{
  "num_attention_heads": 2,
  "head_dim": 32,
  "attn_scale": 0.222,
  "extras": ["local attention windows", "value embeddings", "hashed n-gram embeddings", "learned residual scales", "skips across layers", "capped logits"],
  "init_std_up": 0.0736,
  "beta2": 0.99,
  "lr_head": 0.007,
  "warmup_steps": 239,
  "decay_shape": "sqrt",
  "final_lr_fraction": 0.0,
  "batch_tokens": 16384,
  "train_tokens": 119600000
}
Each number is 500 + 25 x the weight over the matrix's rms, rounded and kept within 0 to 999. Layers, rows and columns count from 0. Numbers have three digits each.

# layer 8 MLP down, 64x256, rms 0.278, rows 0-63, columns 32-63
512472459513509505487522471504497510510514512521482545495484490553506495497496455448490467462510
498497475496452568472513474494520533505499487503466555493497473559509464510466485486493471469513
520528512506480456518461525474481427506477456468527490509517522501501509496478496497510513547484
527494513508495531508510537514469494511497520506483467509501534510469556456510524483491455472513
525524512515506524508481505465505463524527507503509469457521506515498561504531468522481514506526
523493517524490534473510490547508496480497506502483504500501504520485507477461492495508466474509
525525571479531471535489501447508498519545512493529518489476481499489505547487499443518507516505
515485474507515483492469490509489513463452497473469525443496478515485475535506447503523521478479
485511475502515507517510530477511502498506493469495472516469499487502475466486518482548498509445
512546539571507454472502520468471505473504458520493485534447467509529474478520460473522531459470
512526516516481505539467501570495487442504536485493513488492502503525523538504511494540475516513
477519472480487463525500535449512494494504536504490506563487489511504552506513478531447480516546
482486527551553494520439499517515514453494480501527519506505503532514463531534517532527487529491
474453477495526478457491535500529526533494527465517486511472461468594457466518482478548554472463
475481507511477461495530467518480537489497468499530546529491494548517521486543512534506480513519
525477465489512474506462487570485506505486454500449487491497501547546511532476466486496477478483
470520507435505527502536481511517494495494485505508450499481493497528522509527534538468498485486
564470488510480507462515473508506544516518489479467489504463505533580516483484499506474550547493
555497498531506484497481511406521528507495479515495491515501524511507550456531544462498504470431
490456510491475522466523491461475448495489491499509529479476508461498490520504502518472520495490
526502497454507547490497464501491507510534519506502483509520505461506522529506518518491528510533
534487485486543518465505478502467510456516472483521518472454479486489490487502485520490499500488
443511467479512524511489510500510504496534520479500528502509496518500501461520550487508484518487
489545433494521486478487503462490496453478473509487487518482458458513526516518503492512495527479
477504509509471490521487531533480450519468417477490500485499496500505435469549535487494532503517
514513519517498541475524496504532522510513475527482509473500546499506501494446478530552502419474
488544489517479511513539482484484557497493515514477501498478508502504508457497508488515529502516
494487526517515544492511511451547494515510527509499459495496487510496458508467488485508487480481
479551469486529481521500486518511429521563506475558475472485518526463472511475489492514522517462
532507510502486504517519507509484503492528506474506445490499525520503502434506518494526498486500
489476515511486499506504504503512483481524538470508511521482505515479503514535512525484495403517
489491493489439467510536507521520507488523482496491492505480510479502472464543521485408509534473
455504472494501518499482447456504509495476484509499491472504464483452508476511487485466489450525
517486516501507492536478508525496501521509502520501476480495493502523494524496496476497492528468
484443474515450513507487495527483512499488504530502515513506494512470543516513466477471533507524
471488529488472504529469511471492538559465512497495490534469513492497526472471493470518460519514
521510488523484526514504485494541510514504489468495520505495515478483503505528500511472465501541
516537475493549516534489533464489609498528485529545519477491500507491494489518502506501515464520
506522458494483542534490519502521504495519495513518515446492548484444487528531501493540525504503
502483515512538487505481503497542495508493505484491456505548536482515513501487483517498500485480
525488504473502481516484532547492533467512489503545517498509507534548500478486520507486508516530
490496517471521495542474508497486470520504466524473495484537458508478509503495490498531528529470
497492539517511513483520498550525485563475457491497483489544504492485483555473535506500488512487
500534460483488499473504466492480489465493519539491502530480450493476442481486490486491508542543
518488528529497476537543506472512477487495503485528501448466548528495549475512504521492515514509
483505540499501470498487494559487532512486545422482512457535520456541485515467512498509522474524
504496527470460504554506498489496515535517538534475573511501509507513539494524478495485500495538
525472498497492509478486498455477542490523518504518490476506500503463529485504497522521467469503
501513488486508474473475508438503558510502483531514495513480512500477515547557521517478493511482
473517498454519488501479515526514473458459461508488471463482481465504495489463481531486472471513
477510563490504509512484491532451449509543504503500510504535499519479475557517502526499490531475
527541515485498525501478448505486529500503479538481506485479500478500484520492498502510451514496
511487499513483509512506452546515513491451453491492487461519480535560474464496509545495439499474
552514529522482453502483492456472529549500491530505540450512514504461475508523486530507522511470
506486512525515531467486482500520474522486550510480530494505505496494525532468465516511521493502
539465499497469478478518500492470508498539507495451516506494463475428524485479515507492447479470
465479505478488543517456523489529407501543491539504483533490467497502432501463472489498506488513
518472533486479482448502510509504492493546497482488491508485508484506489520521520551512502534457
480514485504471490462507514553501483490477554494524471505486520497525487524484481467503555503504
491517460482507502498508485462440461499452481528451531524504499474491497477500525523443489555480
559517487524557483515500527482472500488515492459473468468508537491532529525498527500513487494507
487470505502497525492498504508555492475439470505482520494550475478528540497486475521488467481532
493454448466487532539512508504503526492512503531552479511481511488488491514511544540520486450513
491531518496503445529549465439502556512498521506475495486491529507480493491489484495489460521497